{"d_model": 256, "n_head": 2, "n_kv_head": 1, "head_dim": 128, "activation": "tanh_gelu", "attn_scale": 0.113, "lr": 0.00739, "weight_decay": 0.0, "warmup_steps": 48, "schedule": "wsd", "decay_shape": "cos", "doc_mask": false, "dataset": "wikipedia_en"}
Each number is 500 + 50 x the weight over its row's rms, rounded and kept within 0 to 999. Layers, rows and columns count from 0. Numbers have three digits each. The size before them is the row's rms in percent of the matrix's.

# layer 3 attention key, 128x256, rms 0.436, rows 0-99, columns 128-191
097:507492547512546448508615507510451448526474508425495473537433554449559511438500578480517503465445613402393575472515473458543435511438500540463411529438601499492441459555485419583475486488465644
106:479518388479575543542441482540527535430456440484498557517488482412538497455542511550519500494558497441524511540593493488572503442514516585424484516537568506536436483520482488554521411423552400
099:550529473484490492471475468525507528438558477439459571483548440502488458564501411460440549484461469462561473469613476520464524524525396503446328429507460564399453509437543496442520457419551493
109:578519545399481499524503476450499487579494420497472541456466538467593430476585370492448494501580537585477511400504437518504522450447493515595456490494455479561459569512578580506502467495510454
099:483497499464462579504601468477585522464438443488571552518456514497545506382513510478437546461459422555577513518538438501380484574570493607564473491475566548508534492428543455500411439530461455
090:474561541454508558564510449592586407539513411463602416560499534528470567517542550514535401557452642493507503480469569476510483579475536458478477526424549469555600508507467497594440513455473493
096:454497568486482513520467547487510539457486420444455531574566460488469441480443431471477526460484448532460497465503450421499416419483522543466544502480483447587541469546481492496472509472477549
104:538522438546448488527452510517548531436485501592593503501548529495514499526532491445490514494549526494610490455404512470483504569449568529453498480483562488555596565475498533489510448452453518
103:485481615504491467409497513549463499504521460356421449483482471485406489509373619502421545480529571546557592475459396543555472410481557492543491516462608539455455446511511462514455595503467434
093:453548434533476563448582462476539472470519473522469535500538585512618453386516481499511495547455416579478471458493472532476546517480544527515465560437637539535552534478441504484430574454399601
102:511502492533494460613459485435392655546589498494452449454489580437508548543507509565458557484500487505460543523461472511429553538529474502482467541512501442491461554629391520485554378475531552
099:434514508505574487512454472536581477470431472433529527497545429415417533518642519501482493531518513597483546449485507536489556451449544483467452511466466501446483588432509497513537551467574584
100:468452584539482554448559477531445480319481538499540525480507492430429453471427464443535458498495407523476541521473544480477513534560526484513517536365513411363481598442457534519514570470506559
101:578571471504565506496582529507621458528480493478555501541560584549501555565473549504505489590546514465503483410434441429578472529535601478492532530550520503537553531482539530576432559552580574
107:492436478498499561475465503564460597394491470464515512493530455587465538451546580513477486472537539555540476461480389429426471495524457529529544494529489565446532424480576512435472418515387552
093:507528526562604566515520564626498457565502547515593495467537476513500528619514455466439466420430456489421500528492550574478489519508533518452475514487547534484521522583459526496535517455429470
094:438432499453415418538523576410491505530598425570521475476603503563593465543482515567424459419511448461435402479518469497441515455418568382519500574545383423485546461557355522480496504437520519
109:481569419457441395538427571569557405593475529499595544543445586482374457490503525449502448564464463550490499476496476544393590505530498562448524478486548573518522484518516523542501534588604522
088:457439463485585480471487460541509476492483499499462539451491546452502548548565426512549483560451526518512508538511493539478560492491564537498401466564465442471478538477452541523474481570546507
097:410454529405487493446549488447597527494467497511462523489435560427495456445601414626507534428485481462504487493513387500537496591468408572529498419660554434560481494478555508493615429521454517
090:556572490404487551478460486381468391500506445542486455432572640515506510495468502559433461394518479514473485519550365505457415494557497514436470557511460537524503505475567509554444506481509466
102:522520532578518472472457526434436452609552497504545522542526512473529526513492527478501499440507476510398473573462438486496500450461524548475486443508432522492560567512447465559455451555485543
098:474473569497608536572473445476443437432534456406558457541489540499475584527486515461466421562494497450508395593484507539525522511387600471531639499547479461536540519440554470437507543551562498
102:480531474579426515477517458565501542619487472536541517608532473520480527422542539498576592526484372517532483498441409503548448526463544464530503574476454529493509476422518557541512450531491522
099:536505485480475512446533491502474475479539418520406482587507450535399486482375441576448524604554445568482426469546453539566470448438526556526520498380460532520521624450463454545541515513420561
092:489372519535615457471476519540446505533526430514527462457497449531604450450492516500522480519462543514488411417476530583533513462568491537474603481496509573537542492469521429486486480622465511
099:566513523513485539499492440591421485478503544486536526490473559509492485565465441611455562511437570483569540621511502451469496463513570441524458476541546610493506568409521591571590489510568515
096:524529484578393503453422522616566479441522562452463447451504543476526497439432474556484560565506449473450436496445458415585465551505511542552545472511532396472498513496507526527514467466521463
113:480446511506547547583566467478556476640581505468494493458514517410455481540522479567481503469485429600598525493489520473450526526569524521438459447535595408418517517502623539535523553540482592
096:525484572522565462440471486543497462433503508564515567571468582545522505562481421473446529445516514532490494510442465464511556507565431531466501453553426574441505461473467499402589473450555546
104:495562565483442527530496558415511483474450456483505494454454494477449386449541413495539552557519513546510525577454468466488493534545501489479486428502525576633462496483599490619579570445527467
099:448451470516498443432456497476592577480505550461465532544529574531629533493611500497529502398528575427493515519525460459466390563511460495509494420599468497499503430516530497515437506522495438
099:562567483405444543497509597539472570467376547454533466542504524489446493414515455453532494458535491443398556542516516392484399459543561571459560481516478514588563505547574471559445624531506542
109:491475395497476431566621506431453511589553567424492531522478513561491516521485468515520521543448507481474536592535570522481508558418592441441528502514522390420490531497491448420454490404497613
096:477522455603492509554336500481530455477600390540479497431531492496574408470398482516526446536455536493509571559493495518526437519501581429517517527534489581422415470547473442505526502659530500
102:507524442586475503446509447504468583526504431408503426458535401514486509420444582495427486499519516605554488563467572391475593487427464494629605567499461473382540516468517566531512563501508564
101:436517488539462580469531487403493561472576598437482525456474503540562421397493592526417406501514598466530565514450489517455478517433427539580527467506499440560549459459545442652497538475494440
104:543495523516524469479542536482531557584491412507464473483579466530523549546482602449528487464550499544497487449463501466484575559504548546503545480459480446484501482472367615492579519446553429
095:492609568453494600564544548478563544496520503473609485513510583474610548439484461473451567560510401330567533472479452433483552466524456513465430442530525458504476495529487543553546513421486548
102:449468586502594452537463566449500479511482403456569536565580252536509564485526525516539515548499457535485529440463527510463498582484494567471510507497577411512480467520395488499412576492547529
098:483508484589514487487537479504512537560538600451458477453449519469577484419412468464426508535562444519470455491500497492493594597494412532599472508489497510516519520542543399470552581456564467
099:500613486541439477419591532526531543437509432449519571496598469454574391423539472478450462496533547514519525470515466491565492533409449463565489433446476459511594524449459480518492499531493433
099:432462423453547456492479550511498358553451397488504427491423468575544488500505452539544532440498557494463519530548507377494608508508594581444457501409519450569446378515500491521480584468466510
097:452484531483598529603503487473415486548566564487466476487513484512542565509458535440607443471474489525523615431471569478469482471520553504456474472431499459482527504525529384503506543514497461
108:523497510536416517409550560491509490472542563512434469464525512445415482457454442550542546567517497418342437523527443489486556565437488466551476502524498521440471583525549554499502554520496359
100:579533571473435544453530476487518540453453515552542447530434434607509527511578445417482473534382507479481550488460487554571432552425494512467506479502542592520522498604463459522477573520502463
099:479499542488555434498463564569538484453436492550509453491535476542497498492581498519452464551521600497483511589461511577541525562536463507458495531550523442460521487499507629474519523518537558
106:469445474580391510527483556467440529479562499589571561415579452534474486499540433428583537423500440462517491540491547594496498520502504533433530610458491498516580560598544393458477504419458471
098:491530382489437476481517497584598479591539587437564516446538507510480457463421519438527450494447530480510494410433613493568463473515483465513494572433515515480489500511537500445633548460522625
104:481517492511536581546486550536561490463449516417529497546523526489516513531487588437494530577515502495538491502455499518568454611560579437509472498487517497497505493537495505464510601492529510
102:549514460479559457481541581511527436518438519599442537487438593547487461499510471595536444437445504457439529474494440492499436483470550622460541512524524447499513496546502470492454552472492459
104:413506481461478492475386586473552494558465563483504383496482449527427447481431432433469436551548447390453456514460573465460518441476488510444507505483451609462459509517475489564491496466496474
102:580533508478531503485465582386605578512479476464501482522526547522542439504529497439608520545473540445537504486478530487473511475558514514476542456452422577532489538454593467618507524535557384
103:482572508466480524564515487557512473504426572506570407563517518502633497479502444460481553443516544543634447498566491414552475539458480512499539537581492426438610505522495561547544550470501519
096:495412589546533400466595537538579485503555515441502454553577503454506595525450440463537486477481512481545414436465526532484495611476564509489447505445494439515419510455479517515504529452527428
104:547548414575478476449577500569435441521480438481456491461592524598400507490491444473546479494453556493495547522631503565483529493588440516494413527439471519547456475519516525530546453505536513
094:548581558482578549549551454482462412518511558559530494567522482471589460551459535484491458558464341486481477438502468539569496396473483652501445438464426442394471590550460405542528421411561556
098:527534551466451494560585436483419489444502456503563553480519549565538572499432585511460476540591486586452502467556538422504467532465529438542426441538492474456508561491496532503477499502526578
106:565400419484449509485485484386480506426509459487488554483539517553567461413558442489461479464565516442442555521526467519420475504507489520505481534518548530532523534461509402503628457455552484
100:514456507545463396476520472489519510466480437430507410509405497503526503500480496507483494452426472522470431648452545540521454580489477443484495417548569593497535413509441475526512481389469453
097:532505551466523455471601489483512426469493440557408468464524467503443415470533536504505468520594429389453468396462533530546464599507481529439473461513462439529485478549447547528490546463460514
093:527462391543395527541553448483477511578460499620527437554532518496372607499503552483497500496435563455468507526508566464508548568453539538550492471451485459554523439432487504496471488404543475
101:456543557475548528504568491548505450490485478506487532504414542504551488452532485494546441461561582483538571468496541501498482435493474400477456466529466434522425481452437497495457512565585542
098:478543508464515504494467463518520467511537572550604374546419506588576514468501449493481482574513470506457503470467522468505525460429503420496482410483553430577495419528562518548547472567568644
109:480493457436516498521448456464494455591552463504497503499477470572459377532540491562598458482449461531542367450502555583480501460429494505592439611558479536459466543501489536539530542631469589
096:446571503517449541573504538509471546471528537559475468424463543443537504494573513481511481533444488466620428491575474535530473561577472534545536580514538404442507427498537534342519502485496434
102:410453455512607495463601492436507379439443537419455496466472593557520421411477464449484500478462479457465472450562464554432531502457451514528512539548564523510507524515510390405427406454557510
096:560441450486556470577538497597458486547551530461412501477467456461487569547613431507555412517573517594504482578510478482566467494504574502438545496424473554525427469457482478550518605376465504
095:521497566507462488519552523550529471508500518581611533468512463617578435575526513464492400564435489569490476454470422445462612575450464469455479374461479565580476495578489531584494444363515503
101:468440344525539446493511535564456493559523525352449542576415521423531471515540524540454371463439497576434517362485564515527469492480409525543404557527432516502478482459599515546470466575462566
109:459467517521534504486490501647504515468490471436410445526513539415432536490455456458555535504452526553523506504578438423489423510519605523641496541532500569449479573472473502455503502513501598
105:504516434536504529558451582551539436437484437546574498499475549543464628557440442484508561526484527544500447465435448525495565452562591442460556521519582496477435493469496580542520482527513414
106:491510542520532458528520432394428497448527543478443522469580508463512459480544552627466505431541524580445448522520452531505543480539518496502545497510492529447506436526480425419520498502484466
102:585411455675502536507536486515489517544450436472497496503477448463465524481418558500525522465487480548498532504460530510503459551536621440586552479454517520537447530523627486433419551553513495
098:518534510445518594445465470453452608518509513523502500485545551465443438485498525484571570575549490467586463515514504475575437533472463403505482519530542487408517472511561482466523439461551438
093:503516591459505583487549515482492548490375569477508563469462482615560474512514483632474570483427437544507530563492417539467499461445489526480467544472495494480446500487533468507593458499438494
102:467532506547422515370528465577435518415473505492444456503498506407471557498614529464505485498507447432520608476468517582496506466541445495533437537508531533479553440537456505496504549414517447
094:513496450510529559478565498532534486593534521515471419506478444561496477422479576502456593489472420432512499406538466513430440582437590573471391503469508577494480553526528433448447539494502456
095:531540550557528486549407469530516451437547482446484622565561518474521489518392504534401496433478526546532446531475452532474579491551438462542534392495486493453528561513538464490474456580560565
103:451473399535378511479496509495583546512463541466536460495566487513546493523501487396445558527519588408470582511492495462474513408522664577483467494484495442471423481492488606429470521542490480
092:481573440411488571454462498503535466611524597544533531477431505476533469482500416532585463464486508414419531578531470483459504430463532494489501511532419481575591452536487429471461407543410525
096:531588530521459503415457509510521473438506464532475487413499595564498582444476473482492559521519474427561518440487543595374547490526441433490459529471443537487507544593522512535454467459516509
095:523547567427484516495564512518464480435496462470512462419506446531520513583486535543563544471585475471377493481520472476452477596483496459414422505477591440393457427456560573515508521492525480
105:504447571477494575433472536546528436558475460545435467545570493520504521495501503490490555483481503458416467542451505445479486489513475672529491531518531502452461495503456521472521576469458537
099:435501519496528614486409536618549449504394476564597550475532550435559583521478490528555534388497482476470425527592467550582492527504408531486519548501511515465473483545525478492477499539453509
097:502585466470561484505462503475545594524477551412532578418534541471443557554506498460474518546386553545494603505398521469509470554519466434455544479426475483474477513522531562458448540448545504
103:581389498441473503505444513498504546474488550446481461413438480494525536553502538513550445460480592527505588549480559487574479524519484439566467490490510560553488485496512436475523454488487497
099:502461550580423605467536499595477473477429436471491406441469504466345471486483531496459544523604550590503563463465507513362537490531467540498566545470482501500534533558546504429532477406463507
099:524524509550437412484416574496469518485510466462482542512473513491522437520502524488500455404450494544439392451416456567519468493464444521518499471655508555470557484512524536458423443575441458
093:596558455516467544471621493522535539447488481523552462515453619556509469446484520451495529568466510427489496475446513462455547579494492443491504426466500479495492607457531554469502496497550469
104:459483422539479455539451432518604517399445480604519408440469537695429562539410479417470607547515453466547516478556543511542530539557448504490575553564631516502440520394526627507500500505521530
098:534545452418480444373543497532524557484525516501475496588407469558547490483503518480543519438503480493402467599523495566524510648515464505550524545412530418505556584505507444514504545494538507
105:491410520549481546563427517464494521450443488536544490489453455399509567490521538364607496491478540369414530467511568559528506419538546410475490518474463523410538527613422442581426531491498430
100:500488493430518487524490494543560510505555478449479493498474504519472681473572558519548539470654502522463576540642508556478513526508476560471521519551535419414469522522447467487457611516506525
102:482507580516401451506489500498548561464471541492571450455471507533501547544483488559425387500572539573580487519469528539510396454386554532499467486497539471450535506513408493428544569510486423
095:420444505540462480433609613427464573443537449483579460565518491500502461461539510540557434529510535543469588513518575505584486530583472537537505531498555496484447490498480566474539517607458437
092:444554541509525466530501485545424547515486538491532483482461492400483484396456499548391465538452500454557400583479458542524442556483428445452568532554503474532510490501519469504441521540474507
103:444521553481516432584453423425541491553533490546486513545466537443541463461487500441551505482583521552534585538505553576500475474552563456528555522546472539469444432675439598546505480603478503
107:507507434559493491560525436553475444492538431511502490453477442540504475535519489565474416476463518593538423488464507484564530559502521572508392531608499564402386513505359582500481590545480587
103:544505491487424456513557460471491586476537471546458507528554476623490528502436441491505474461412497467380503381533583600563517579506483547565488491501511491473491429453582615460585508484517394